python train.py --rope_base=286000.0 --attn_scale=0.125 --bias="none" --parallel_block=false --init_std_o=0.0 --lr=0.00147 --beta1=0.95 --doc_mask=true --dataset="wikipedia_en"
Each number is 128 + 24 x the weight over its row's rms, rounded and kept within 0 to 255. Layers, rows and columns count from 0. The size above them is the row's rms in percent of the matrix's.

# layer 8 attention output (transposed), 320x320, rms 0.044, rows 44-61,108-125,172-189,236-252,300-316, columns 0-63
size [ 95  92  94  84 110  89 110 104  98 111 128  88 100  96  98 111  99 103 102  84  97  93 107  81  88 102  80 105 102  95  87  90  91  96  92  90 117  95 105  98 116 112 120 106 111 115 112  90 101 120 110 100 101  96  98 124  72 118 108 104 106  85 136  83  82 107 131 105  80 101  81 116  88  89  90  96  91  97  94 102 101  94  83  92 101  96  95  89]
[[149 130 148 122  89 126  68  99 142  87  91 135 100 144 149 118 154 128 131 121 114 153  96 134 124  85 135 168 132 133  91 147 130 120 123 199 139 147 116 120 156 139  72 102 138 128 117 134 161 161 101 156 147  97 122 153 131 138 142 125 150 172 136 145]
 [124 144 133 138 116  89 138 116 119 121  99  95 110 170 128 119 106 118 135  98 143 171 135 145 130 155 139 173 120 138 121  91 121 136 103 115 172 125 130  81 125 114 107 128 126 147 131 111 133 116 122 115 153 135 134 125 147 129 128  51 171 135 122 147]
 [151 142 114  95 131 141  98 111 162 149 140 174 129 121 130 113 159 133 130 141 107 101 147 103 124 124 100 119 121 138 103 109  95 152 111 146 109 113 147 133 174 117 144  89 199 131 129 117  95 129 143 117 141 125 100 104 110 117 103 189 115 108  87  74]
 [137 117 123 149  94 136 137 134 161 104 103 126 117  77 131  99 104 126 133 121 135 148 131 159 152 121  92  97 133 118  97 146 108 133 153 114 107 121 164 161 113 143 173 121  95 138 107 135 109 126 110 160  92 105 131 147 128 116 133 159 127 130 133 134]
 [100  96 143 127 108 158 141 140 112 171  98 161 125 158  98 107 144  98 158 122  88  99 100 128 126 127 136 137 130 122 112 176 162 114 120 115 127 136 144 131 115 120 112 132 142  98 142 127 106 150 117 140 118 129 152 109 141 125 147 139 115 122  88  75]
 [147 164 171 113 117 167 124 154 127  99  97 102 116 140 136  85 134 114 129  89 115 145 165  73 132 146 149 152 111 128 102 160 159 148 127 123 126  98  69  80 117 125 168 163 153 160 113 133 122 112 152  91 170 164 144  84 133 126 119 131 134 198 126 111]
 [112  95 124 113 125 171 124 118 145 129 129  83 110 165 144  97 128 127  86 133 152 104 113 113 112 130 149 105 155 133 146 105 115 173 176 121  64 155 156 121 109  89 130  62 143 122 123  92 162 118  92 129 144 161 149 113 116 116 138 154 155 107 155  99]
 [ 92 107 123 107 126 145 124  99 143 176  97 103 102  96 117 127 169 100  87 116  71 132 159 104 116 140 109 133 122 127 141 144 114 146 123 150 172 113 148 107 104 108 139 116 132 131 114 137 135  79 155 115 140 150 159 116 132 106 162 115 135 132 139 126]
 [112 107 140 197 128 101 106  94 118 115  83 137 116 152 139 119  80 120 132 109 108 162 137 148 125  89 108 125  93 161 152 150  97 155 163 118 125 145 126 151 105 133 151 110  93 117  85 131 135 147 139 130 126 152 151 154 137 142 106  87 157 145 138  98]
 [108 182 146 158 139 107  82 128  88 101 137 134 135 159 124 157 128 133 152 149 139 102 116 127 136 132 125 140 141 132 109 155 137 145 120 158 108 121  96 173  99 128 196 157 131 140 111 138 121 157  66 149 121 108 143 152 104 125 139 111 101 144 119 133]
 [119 124 159 108 145 115 120 126 148 113  99 156  76 131 136 122 129 139 104 101  94 132 109 126 115 137 190 129 143 102 142 172  75 146 130 143 109 100 174  88 126 135 147 117  98 130 108 132 178 170 142 119 132 138 134 144 142 148 147 113 142 111 156 148]
 [141 145 112 130 101 123 166 162 155  84 137 161 141 112 156 119 123 147 165 149 171 139 113 145 142 146 115 148 123 141 127 136 160 140 136 124  90 165 121 138  87 157 148 194  85 141 172 108 130 116 113 143  93  86 119 133 166 110 130 133 121 141 129 141]
 [127 181 127 153 154 122 139  96 132 100 149 138 126 135 120 110 137 135 109 137 101 116 123 105 136 114 130 119 120 153 138 136 144 141 144 143 114 153 148 153 140  80 140 149 110 130 116 140 126 113  72 113 117 130  97  95 123 114  82 134 117 124 124  95]
 [115 117 120 139 125 130 128 139 158 174 105 116 118 127 123 133 127 160 122 120 119 128  95 115 127 149 149 149 143 131 116  98 109 137 107 113 172 132 102 124 121 155 135 112 180 127 143 121 101 128 158 124 131  92 152 182 140 101 145 129 157 136 102 139]
 [167 133 126 116  98 155 123 126 187 119 113 124 123 143 144 145  99 118 138 105 143 110 152 146 154  55 180 127 113 128 116 137 115 119 149 101 134 115 155 157 122 159 111  96  69  77 134 125 107 118 128 133 102 125 117 132 142 164 148 103 151  79 168 127]
 [120 189 175 133 153 108 131 165 123 117 133  78 153 135 125 111 143 120 112 118 105 119 151 118 147 123 127 172 119 127 172 157 205 125 106 169 156 142 116 155 111 129 151 147  80 136 131 167 105  99 109 114 139 130  96 105 126 116 108  86 100 154 122 144]
 [ 87 118 105 101 161 117 105  93 103 177 135 122 133 150  86 159 115 114 148 150 125  90  99 105  90 163 124  85 132 115 124  95  91 131 119 129 159 106 146 102 137 120  85 132 199 150 118 113 123 146 154 104 133 162 116 138 121 142 117  90 119 115 120 109]
 [167 143 160 125 118 167  89 121 126 123 109 122 132 157 153 122 164 108 124 155 108 118 135 105 117 102 135 125 143 135 113 140 124 125 135 157 117 158 150 154 157 128 133 121 183 134 144 123 115 100  69 130 163 151 166 117  90 115 136 173  72 107 125 137]
 [157 109 165 126 153 156  73  78 185  83 105 117  95 134 160 124 142  99 121  82 135 140  99 159 139  99 141 138 123 126 119 127 103 110 146 190 149 139 139 108 124 150  47 102 116 144 101 169 139 138  93 150 105 124  81 146 112 127 141 140 132 155 111 145]
 [141 115 134 121 119  99 157 124 119 126  80  93 145 169 116 162 129 116 139 100 116 159 130 133 121 145 156 160 149 156 135 113 137  91 172 131 160 152 108 102  95 129  99 147 158 158 123 124 169  82 149 170 137 132  79 130 155 122 130  53 159 134 107 151]
 [133 162 145 145 140 113  91 133 200 110 184 177 106 139 135  75 166 130 133 117 151 110 131 118 165 111 118 166 122 129 113 116 103 159  91 145 136 122 127 109 156 142 128  99 105  91 113 125 102 134 112  77 128 113 138 106 112 115 113 194 127 125 105  78]
 [105 152 138 109 134 129 155 166 152 150 135 148 151 110 149 154 125 146 148 117 131 167 137 117 163 114  87 105 170 124 127 102 138 136 190 129 138 128 138 117 126  88 131 160 107 167 133 152 152 106 116 199 134  99 123 151 116  88 107 156  80 123 140 158]
 [104 107 116 118  70 150 125 116 119 154 106 154 144 109 135 132 153  86 145 126 115 148  98 135 140 144 119 118 134 134 109 152 130 153 105 107 123 156 130 125 102 134  75 150 140 133 121 113 130 144 106 141  99 128 137  96  98  94 129 175 143 149  97  96]
 [116 131 123 108 132 174 119 138 111 113  90 112 107 157 185 107 201 120 129 116  53 151 168 126 128 129 131 133 180 159  64 143 152 142 178 163 147 125 124 109 153 101 155 176 113 168 139 117 165 119 172 135 166 128 123  92 123  75 122 124 109 143 129 130]
 [ 91  84  87 155 137 181  95 110 134 145 127  81  83 130 168 100 160 104 101 148 192 113  97 173 132 113 114  93 171 123  87 152 125 142 125 138  86  97 156 146 144 117 162 117 142 128 150 123 179 110 118 133 140 124 135 141  98 112 126 144 147 109 150 159]
 [125 102 103 153 127 129 110 119 131 136 166 167  96 117 116  94 133  97 107 126 121 120 134 113 113 110 110 125  98 121 161 138 129 144  73 125 131  91 137 110  85 147 133  92 129  55 115 116  89 116 121  86 134 158 158 139 128 158 170 126 131 106  85 119]
 [102 116 129 193  92 131 140 159 125 123 105 161  96 189 174 113  96 133 115 108 177 173 118 159 121 123 129 136 106 167 141 140 112 130 129 100 136 158 123 134 116 158 104  75  75 103 101 146 115 148 126 126 111 119 153 117 111 151 120  78 130 107 102 116]
 [122 124 108 171 137 129 101  98 166 114  85  83 111 145 175 120 138 164 153 139 137 108 136 120 152 109 110 129 140 136  98 144 123 130 203 153 128 114 104 164 163 125 197 166 143 161 132 124 144 106 103 132 145 107 122 153 116 105 161  99 101 107 106 152]
 [123 115 186 111 146  88 118 134 132 134  86 168 100 103 116 135 147 131  86  82  64 162 107 122 126 127 174 125 148  97 160 164 106 130 132 146 118 118 134 111 103 149 147 152 125 119  93 142 152 133 154 132 124 135 106 159 122 144 176 106 110 100 184 115]
 [137 126 119  90 115 114 163 143 149  99 138 125 159 162 126 135 148 147 133 125  95 141 147 129 152 153 129 143 180 122 121  96 150 100 154 108 127 132 139 147  76  85 112 182 156 195 175  99 143 104 164 146 133 141 131 140 113  92 125  92  91 130 163 117]
 [ 94 158  92 135 148 125 127  77 146 135 168 126 118 135 123 114 130 101 135 120 105  58 108 120 128 156 123 114 106 122 120 123 167 142 157 148 144 129 107 145 150 138 190 128 135 123 109 146 119  83 120 127 154 107 130 104 114 114 113 129 137 103 149 127]
 [ 98 124 150 191 107 116 101 143 137 114  96 160 116 176 127 121 104 178 130 120 159 128 101 118 123 101 119 181 158 137 135 101 129 128 102 125 146 186 124 121 159 150 152 138 123 107 123 106 127 154 153 144 123 123 157 122 178 149 178 133 157 119 102 113]
 [145 166 159 164 139 152 147 148 118 126 123 124 136 141 133 143 112 137 161 141 123 144 127 127 160  70 149 141 169 159 102 145  99 141 130 140 157 123 146 135 144 139 128 129  49 157 160 147 149 128 103 124  92  89 115 107 123 156 120 117  90  97 140 152]
 [127 185 134  91 153 114 125 141 141 122 124  73 151 150 122 122 138  99 113  79  54 110 134 119 151 111 145 154 166  98 114 118 180 131 148 135 111 135 102 165 121 101 188 141 114 135 141 133 123  76 156 138 137 115 141 111 121  92 130 102 134 184 144 123]
 [130  97 101 144 134 125 120 140 149 121 126 125 130  69  93 106  99  92 153 172 163  70 128 103  84 159 135  46  64 122 163 110 111 108  61 100 141  71 123 139 123 147  99 101 189  90 126 122  96 143  91  69 142 170 122 140 138 170 110 123 113 118 118 113]
 [164 139 153 146  99 161  75 149 146 122 110 139 111  95 127  86 165 102 134 153 155 126 114 110 144 101 166 149  72 149 122 145 126 167  93 157 114 121 105 145 138 165 134  99  85  95 126 122  89 136  82 110 125 138 165  93  93 126 128 174 102 123  89 144]
 [124 134 149 158 148 119 110  69 119  88 131 125  98 132 147 123 122 136 160 131 150 135  80 150 168 120 121 112 117 131 129 162 124 124 129 158 131 132 123  89 154 155  86 144 115 126 126 119 134 139 104  97 125 100 125 152 140 130 125 114 147 169 133 163]
 [112 169 116  80 174  99 154 137  91 138 173 116 113 119  82 103 114 118 120 143 119 145 108 135 144 192 135 149 105  97 134 134 145 117 142 120 156 106 115  68 123 148 131 171 135 121 150 125 114 127  96 144 145 133 104 160 120 143 154  91 160 123 107 130]
 [123 107  95 108 128 154  97 119 163 119 130 121 121 142 113 120 141 105 145 137  95  92 167 152 132 163 109 121 119 133  81 108  76 109 128 150 173 119 154 121 160 120 126  83 145 140 119 113  82 128 106  99 126 115 119 110 139 144 133 101 139 134 103  81]
 [164 175 158 121 135 104  97 125 131 134 135 109 156 107 173 105 146 129 131 107 148 198 128 144 157 125 107 137 157 146 121  86 104 190 158 118 116 129 155 158  88 125 130 164 100 148  93 139 134 114 146 141 124 105 121 143 100 136 155 142 103 119 156 113]
 [106  97  90  88 130 152 125 139 160 166 124 150 168 147 116 131 154  83 128 102  96 124 112 123 122 132 134 142 182  96 106 117 103 163 145 124  78  89 103 145 146 105 107 143 153 124 153 120 123 139 122 136 153 177 142 159 148  94 141 154 129 116 101  84]
 [114 134 121  88 143 167 123  90 120 147 142 146 121 129 187 137 169 123 132 108  96 161 158 131 140 131 103 148 112 122  88 122 164 133 173 101 126  58 122 108 157 110 112 163 109 157 131 115 139 111 126 117 138 155 113 112 135 159 162  95  94 144 110 112]
 [121 132 128 184 149 180 126  86 136 150  88  67  84 102 134 129 117 155 126 145 152 144 105 111  99 116 177 122 146 150 147 132 109 144 145 123  92 119 116 117 105 135  84 135 140  98 150 113 132  74 102  89 166 173 150 133 120 135 107 164 137  95 137 113]
 [136 125  89 129 130 118 122 116 151 155 114 140 119 169 110 144 163  92 130 134 100 122 144 154 176 154 123 135  97 125 110 136 113 121 134 114 166  72 166  73 117 133 136  93 109 111 178 168 116 134 123  98 138 110 130 123 154 153 182  73 117 132 106 163]
 [150 152 119 116 109  80  96 130 124 152 117 109 168 174 131  84 140  91 111 134 148 174 117 133 156 132 140 117  94 124 120 129  92 164 163 152 123 107 142 114  84 125 138 133 124 143 126 125 134 159 121 141 127 112 155 121 142 134 125  97 130  98 136 120]
 [ 82 110 108 138 134 135 102  74 134 133 155 132  97 141 129 122 104 129 148 107 130  74 113 116 133 132  96 105 152 133  98 158 116 145 123 129  94 117 119 138 155 168 139 194 175 125 111 158  89 126 110 113 152 184 147 143 146 136 160 131 150 158 147 120]
 [ 76 111 141  92 112 104 117 124 111 129  80 173  94 122 142 129 135 144 113 108 106 139  93 148 103 110 113  95 152 107 128 177 101 120 139 146 104 120 110 150 149 153 139 137 150 108 121 130 166 146 126 142 137 189 176 154 137 135 166 102 145 130 152 138]
 [146 143 119 119 120 130 125 114 115 152 163 139 139 129 168 140 149 116 110 143 128 155 113 114 117  93  84 152 171 147 149 137 149 178 129 132 106 134 141 134 120 113 113 162 128 156 102 140 153 128 154 127 116  99 131 115 109 129  98 151 136 168 149 108]
 [120 158 123 145 131 164 135  87 153 124 108  66  94 118  74 147 101 103 102 165 130 150  85  86  96 105 133  85  95 166 141 102 134 139 101 142 119 155 173  94 133 126 121 164 130 130  97 159 137  65 122 130 131 144 108  91 129 120  91 135 104 115 116 128]
 [ 99  94 128 154 128 115 132 162 173 120 105 128 115 172 138 137  90 156 175 118 125 125 127 109 118 143 143 125 185 112 126 130 121 122 127 127 162 138 115 124 154 161 127 150 123 151 152 153 106 195 152 144 155 119 129 150 140 149 174 118 165 143 119  94]
 [170 165 144 133 120 126 133 133 151 165 100 136 163 146 129 156 154 125 139 143 176 160 121 147 147  66 150 141 125 158 114 121 121 175 144 128 108 125 128 167  88  97  97 113  60 146 168 111 138 108  99 135 153  83 120 120 123 121 145 140 109  95 141 138]
 [104 142 132 140 147 125 121 153 135 104 137 127 149 113 138 103 169 121 146 105 127  95 153 131 148 157  98 134 131  96 152 140 178 125 133 131 118 103 127 133 148 142 194 149  99 104 128 143 115 138 121 115 119 174 118 120 146 121 128 115 118 124 126 174]
 [105  93  85 111 114 126 121 121 142  87 110  98  66 118  96 115  88  95 138 139 115 114 120 110  92 155 155 100 117 106 108 132 115  70  77 136 188 100 105 113 166 157 109 116 165 115 128  83 113 152 141 116 133 156 104 121 135 133 122 108 122 127 117 125]
 [131 135 164 134 128 108 123 108 121 151 119 145 136 120 117 116 144 124 146 137  97 142 146 113 102 132 158 143 104 155 115 165  98 125 172 134 160 105 118 139 170 125 143 107 125 104 157  91 117  97 116 108 181 149 146 145 132 143 171 130 110 101 126 172]
 [127 147 117  74  90 136 147 134  98 153 148 148 152 172 116  91 107 119 177 109 137 103  86  50 158 125 143 154 164 143 128 141 158 137 108 111 111 149 131 110 156 109 103  96 101 153 127  90 151 102 104 131  82 139 136 132 146 125 157 130 106 128 129 166]
 [169 146 120 128 156 113 142  77 115 126 115 178 188 112 121 131 150 102 163 114 142 140 100 138 165 109 113 148 124 174 147 102 109 157 153 133  94 145 114  82 129 129 114 118  88 148 154 128 116 142 129 119 104 104  78 117 140 112 131 143 113 134  57 127]
 [193 117 155  63 141 107  89 162 202 155 153  88 158 136 140 117 171 116 152 116 109 133 137 128 138 141 121 127 143 122 123  89 175 149 112 155 122 114 128 140 120 116 133 164 149  84 112 176 102  83  93 157 116 123 178 120 154 134  98 126 167 121 174 163]
 [157 141 138 147 133 134 120  59 154 140 128 151 137  96  87 133 147 111 134 133 132 125 149 113 122 107 129 127 130 145 113 137 111 181 126 127 132 131  74  81 120 135 115 141  60 140 118 105 101 104 123 117 121 119 121 159 123 107 138 113 105 123 128 136]
 [122  90 114 108 117 165 182 111 117 120 110 150 117 100 130 133 102 135 109 141 111 140 149 177 120  80 113 104 138 141 107 173  86 186 150 128 124  47 124 109 113 127 110 226 120  92 121  78 126 112 158 125 133 133 161 115 156 145  94 136 131 128 112 128]
 [120 130 127 121 126 175 120  97 140 134 135 169 152  83 160 133 163 140 109 143 141 176 182 146 105  94 125  98  68 116 124 157 105 149 166 178 126  95 147 117 112 166 135 181 156  88 100 117  79 110 144 130 113 150 127 111 152 155 112 143 104  97 133 112]
 [ 96 134 113  99 133 125 122 158 115  87 153 165  99 146 125 154 139 129 100 127 122  93 110 127 135 156 135 147 128 107 137 122 120 131 109 101 176 103  71 102 127  96 122 120 160 140 166 116 137 123 158  91 117 125 166 171  88 135 130 170 140 146 154 109]
 [140 175 136 144 124 126 159 154 132 112 135 100 118 192 101 160 116 120 123 104 146  87 134  96 126 127 116  83  97 136 137 110 100 157 131 158 127 112 106 115 134 134 154 127 108 148 131 147 127 133 128 148  90 132 123 128 104 184 150 148 107 138 122 116]
 [103 172 143 198 119 128 144 144 115 130 136 108 125 165 136 138 103 140 109 110 150  99 110  86 110 133 147 107 111 127 161 138 148 110 115 127 134 168 125 160 141 123 133  95 112 142 141 144 152 139 184 114 160 119  93  92 121 151 172 127 125 135 142 109]
 [110 153 158 161 169 119 128 152 155 106 132 125  87 131 140 129 102 114 139 109 139 125 121 100  82 144 100 117 111 128 121 141 122 104  99 141 129 120 153 118 137 114  97 145 112 136  83 147 120 127 135 114 116 167 128 140  97 142 147 159 120 120 133 175]
 [130 117 162 153  96 141 106 129 134 127 123  91 163 136 195 120 116 101 163 146 108 121 150 107 117 125 123 133  91 108 127 122 123  94 145 172 147  75 144 127 121 114 152 105 131 153 136 128 116 117 105 170 103 159 168 105 110 124 129 134 138  86 100 123]
 [130 123  83 132 103 144 172 136  97 121 109 138 106 189 113 146 144 120 110 109 156  82 134  78 131  78 163 149 112 168 145 139 130 144 131 135 134 198  82 134 136  75 150  96  77 208 162 128 113 125 132 124 145 191  86 143  91 122 190  85 136 137 170 157]
 [130 138 102 133 143 127 147 153 145 135 142 123 148 124  91 123 141 109 154 162 145 110 120  82 132 133 174 128 107 136 142 120 179 121 154 134 124 209 128 179 128 126 120 100 100 122 127 161  93 121 154 133 101 154 142  75 120 108 144  76 141 125 162  82]
 [154 150 140 139 132 124 120 139 127 144 136 110 125 196 128 107 138 128  95 109 152  91 127  83 156 120 115 138 110 138 140 163 125  67 155 145 129 150  99 125 140 124 116 116 125 129 133 121 163 126 154 173 124 183 132 116 111 149 146 145 199 125 180 138]
 [104 187 111 155 116 121 156 138 123  77 135 208  95 116 117 152 116 137  98 100  91 128 124 119 102 101 135 124 132  95 132 105 104 152 138 121 153 147 117 154 126 125 137 124 144 145 112 144 139 155 149 114 141 100  84 152 133 151 142 121  82 160 141  58]
 [134 145 147 134 162 124  94 101 143  95 106 115 188  67 119 133 104 127 140 100 121 155  80 162 130 144 128 153 131 150 113 104 141  92 106  93 107 148 171 158 112 165  67  77 158  92 138 109 133 132 144 134 160 129  80 140 104 108 156 119 128 140 127 142]
 [ 89  97  79 154 160 155 120 145  88  90 118  79  96 138 161 135 146 120  92 154 183 164 185 164 139 147 100  65  86 146 130 147  99 140 153 103 120 130 125 121 117 142 141  65  85 128 142 144 164 138 141  90 157 140 143 112 143 149 116 144 103 119 106 102]
 [133 169 142 122 167 126 110  88 149  65 146 112 108 143 127 106 146 137 131 140 144 162  93 168 149  75 118 142 148 120  89 163 131 132 133 193 161 142 142  95 119 135  84 116 139 139 115 145 127 133 107 141 121 102 108 150 132 133 101 121 102 168 135 172]
 [ 94 142 126 111 144  89 195 117 120 114 102 118 107 139  99 105  88 126  93 129 121 122 107 151 117 142 164 124 142 139 141 136 137 100 127 133 161 139 123  85 125 141 102 156 142 142 123 142 136  73 133 120 126 135  91 124 152 115 137  86 158 138  94 166]
 [148 121 127 109 118 118  84 123 172 158 151 108 128 126 150 127 165 120 150 122 141 115 162 131 129 154 115 124 138 123  84  98  84 134 123 159 160 121 135 135 165 109 121  95 137 134 116 105  95 131 107 119 137 105 124 107 155 134 138 142 148 102 111  76]
 [ 87 106 173 130 147 138 158 153 127 146  77 118 132  61 110 131  60 123 112 153  95 117 119 111 155 108 126  72 134 132 163 129 111 106 165 154 131 109 149 146 154 135 118 175 119 120 114 153 126 137 137 124 128 129 127 135 122 120 147 150  88 113 139 153]
 [ 82 113  98  78 128 167 112 127 129 179  75 161 158 137 124 149 130  81 136 132 104 100 112 137 115 133 114 113 158 115 137 126 138 142 161 135  79 118  90 129 147 102 103 162 149 129 140 121 128 156 101 148 133 143 156 151 118 120 123 150 132 129 128  82]
 [100  97 125  83 119 179 149 120 117 106  78 130 112  86 160 141  93 106  90 119  87 148 143 122 119 123 149 100 116 138 130 144 159 113 161 124 116 103 109 108 179 141 113 161 120 161 113 126 131 130 149 105 106 156 106  98 127 113 165 128 139 147  94  75]
 [124 144  83 160 137 154 114 106 150 140 123 101  66 135 149 106 132 142 115 125 148 123  94 111 119 129 163 105 162 134  95 120 127 155 166 110  86 114 155 125 121 129 100 142 147 117 141 126 133  93 127 101 157 180 158 129 104 128 112 157 162 128 140 104]
 [124 111  61 109 108 127 120  97 142 139 107 141 117 139 131 163 124  83 124 117 105 120 137 154 119 143 117 127 112 126 121 109 129 141 118 132 167  73 152  88  87 139 184  88 107 109 143 131  86  88 136 128 118 121 145 154 138 130 189  87 147 132  97 173]
 [ 84 114 119 166 116 112 107 144 111 125  81  97 126 143 124 105  77 112 126 116 118 133 121 138 124 120 155  88  77 165 123 164 125 107 175 151 145 117 128 137 114 153 133 121 115 105 103 140 128 118 139 129 105 143 122 143 140 143 127  99 120 120  99 154]
 [126 147 101 154 146 118 109  71 130 116 151 100 102 168 148 107 143 159 151 119 170 142  97  90 149 147 105 121 147 138 107 112 117 194 115  96 109 144 126 130 156 144 187 166 138 131 133 155 124 115 101 115 161 142 135 163 122 140 137 102 125 143 164 133]
 [132 108 160  83 111 111 119  86 104 112  84 186 104 125 158 110 139 157  94  74 122 164 101 101 106 148 131 111 154 119 160 164  98 158 119 125 106 113 131 129 125 128 138 139 120 135 104 127 174 143 128 154 110 162 141 167 125 118 166 113 156 128 168 120]
 [105 108 119 128 133 161 154 120 139 128 130 153 147 116 123 144 109 128 116 181  92  92 107 114 120 122 103 129 118 146 178 125 127 123 130 143 124 165 103 131 164 117 141 156 145 152 142 122 127 137 120  82 102 141 128 118 108 102 142 173 133 139 157 109]
 [136 157 114 146 162 156 117  71 152 131 152  70  97 121  98 109 126  94 146 147 112 126  98  96 138 123 151 127 112 148 140 103 156 156 127 132 125 142 174 128 167 124 141 159 122 124 119 162 116  94 124 125 177 135 134  82 121 123 119 123  92  87 130  99]
 [102  97 118 153 119 126 129 155 163 146 114 119 138 143 111 116 119 147 160 118 159 130 113 119 139 180 144 148 171 106 115 120 131 128 122 104 150 140 111 141 161 156 149 146 142 141 136 115 124 173 156 130 139 118 134 124 156 155 159 135 172 141 138 113]
 [106 123 150 138 121 176 131 158 141 150  67 151 137 113  88 172 103 113 123 159 110  95 119 137 153  37 172 115  92 155 118 174 130 120 130 159 140 124 127 155 155 135 100 129  79 115 154 130 107 121  94 139 136 130 106 134 114 138 152 136 124  92 145 164]
 [136 153 150 132 137 126 120 126 134 113 121 109 151 135 143 132 142  97 113  90 119 129 152 149 131 147 143 159 157 128 147 146 162 154 110 153 114 119  82 160 118 139 194 132  60 126 110 130 105 134 136 125 117 148 131 105 139  65 124 113 108 147  96 148]
 [127 139  72 125 115  90 101 122 152 100 152 104 100 111 115 116 134 123 164 148 156 116 117  95  98 170 151  97 122 122  86 113 118 130  74 123 156  95 124 106 106 144 107 121 186 125 113  87 124 118 151 101 139 150 108 146 142 169 101  82 100 134 104 135]]
# layer 8 attention value, 64x320, rms 0.0425, rows 45-61, columns 0-63
size [101 100  95 106  98 102  99 112 105 109  89 102 101  98 100  95  96]
[[146 139 115 121 136  89 125 150  99 138 108 140 130 132  79 104  86 103 117 114 108 147 100 126  69 136 124 167 148 137 123 104 159 126 133  80 155 133 139 119 103 121 149 118 149 155 157 116  91 120 123 143 117 155 156 130 119 106 136 113 141 149 122 127]
 [140 122 131 119 134  76  96 162 139 126 157  96 138 117 146 118  99 135 162 134 115 115 161 129 157 142 128 134 135 127 123 131 116 146 147 125 141 122 115  84 187  93 124  94 149 144  84  90  78 131 142  57 105 123  82 116 153  99 149 139 140 135 165 127]
 [105  81 119 131 144 117 154 153 129 156 128 144 119  75 128 124  81  92 117 122 130 156 170 139 146 109 115  66 108 147 138  76 166  97 165 122 126 134 111 109 125 111 138 138 135 148 161 132  76 118 111 116 125 133 123 113  91 112 143 169 143 106 140 138]
 [ 90 105 139 127 136 160 167  85 113 173 128 155 135  65  67 171 119  98 163 144 113 105 126 107 108 131 137 106 100 149 124 159 147 136 126 130 122 129 117 138 146 207  99 121 130 117 151 141 154 129 116  99 140 122  89 105 103 176 121 190 132 165 139 117]
 [118  92 177  94 130 173 135  87 112 126 106 131  94 101  81 111 137 117  89 134  96 151 173 121  91 104 182 124 132 121 101 175  98 144 130 174 148 131 159 136 125 108 153 132 155 123 138  91 103 119 140 115 120 104 155  80  85 129 147 113 129 126 154 107]
 [139  95 117 155 159 189 117 125 153 109  99 115  82 126 134 129 119 119 131 161 170 137 136 113 140 105 126 116 112 129 124 125 147 129 123 129 136  87 149 116 138 131 134 122 125 121 136 109 129 131 123 142 159 128 143 141 126 164 146 125 163 135  95  94]
 [112 150 115 121 125 164 104 126 125 130 133 128 140 158 113 103 141 112 159 138 121 113 142 106 173 116 128 130 124 133 146 148 115 140  74 150 145 133 159 104 105 112 143 129  97 144 120 117 163 139 179  73  97 134 141 130 116 156 118  71 128 145  84 180]
 [128 123 132 116 105 146 129 158  96 150 119 143 130 132 134 153 102 107 137 129 127 139 142 124 130 142 140 121 125  93 121 114 172 156 108 115 169 126 158 183 136 140 131 105 158 137 120  91 122 147 136 196 114 124 173 160  95 174 139  94 109 154 147 146]
 [115 129 111 101 142 108  93 131 100 156 129 118 125 135 117 129 131 128 130 124 110  88 130 113 122 118 130 162 111  90 115 155 140 158 144 127  97 137 115 154 162 110 102 126 172 137 115 180 112  93 102 113 181 130 132 184 109 136 151 110 131 124 132 129]
 [124 140 128  99 181  87 128 137 106 140 124 160 101 106 100 129 144 160 108 113  93 139 113 159 134 110 179 182 113 112 136 140 105 122 136 143  98  91 156 111 129 148 134 125 146 122 118 167 127 132 113 116 155 147 144 172 158 153 153 114 101 109 180 108]
 [ 90 129 129 128 121 132 162  87 132 100 165 126 139 135 129 111 120 109 125 162 141  94 155  82 134 101 145 114  96 120 164 131 180 103 116 164 154 119 105 137 125 109 128  89 158 116 140  80 190 139 107  86 133 110 133 113  92 131 143 107 158 146 153 105]
 [135 158  88 119 111 110  94 117 157 128 189 112 161  91 115 121 144 116 122 116 107 110 130  75 125 145 130 126 106 111  97 116 154 144 147 138 147 155 160 150 123 130 140 133 148 107 120 126 136 114 141 120 193 125 161 176 163 121 154 127 100 144 159 159]
 [ 93 113 133 123 114 121 117 135 128 150 104 128 140 156 165 112 131 109  96 109 120 143  97 138 130 140 159 130 132 127  86 101 121 184  91 152 141 163 157 147 115 137 115 126 144 152 108 112 126 142 154 102 159 152 137  84 152 146 126  80 147 129 106  95]
 [107 121 140 152 121 168 167 128 158 135  73 152 137 135 114 140  98 110 113 136 122 138 102 140 106 109 125 106 135 149 110 105 147 128 126 175 137 134 166 155 125 149 139 121  97 124 135  64 106 128  94 139  93 153 109 131 155 132 119 123 120 137  62 164]
 [ 91 163 105  87 157 156 130 151 163 146 140 129 139 138 131 108  97 119  89 114 102 120 132 101 151 130 152 159 150 104 107 133 146 134  82 154 127 127 114 150 138 112 144 126  81 149 135 124 170 125 142 182 137  65 184  89 101 136 121  91 123 153 109 156]
 [131 140  98 122  74 125 128 181 162 134 103 127 165 119 122 112 145 155 170 134 152 144 109 114 110 138 118 102 105 155 122 133 134 105 136 147 164 124 163  92 113 172  92 123 157 140 140 110 114 121 101 145 126 114 106 138 145 142 116  95 117 112 128 157]
 [122 115 167 129 152 163 100 154 131 126 135 143 136 131 117 126 168 128 145 121 107 110 143 154 168 125 167 108 107 125 115 156 114 117 178 147 145 183 177 102 176 140  99  99 106 162 151 104 112 144 118 150 106 118  89 120 157 162 100 138 128 131  97 161]]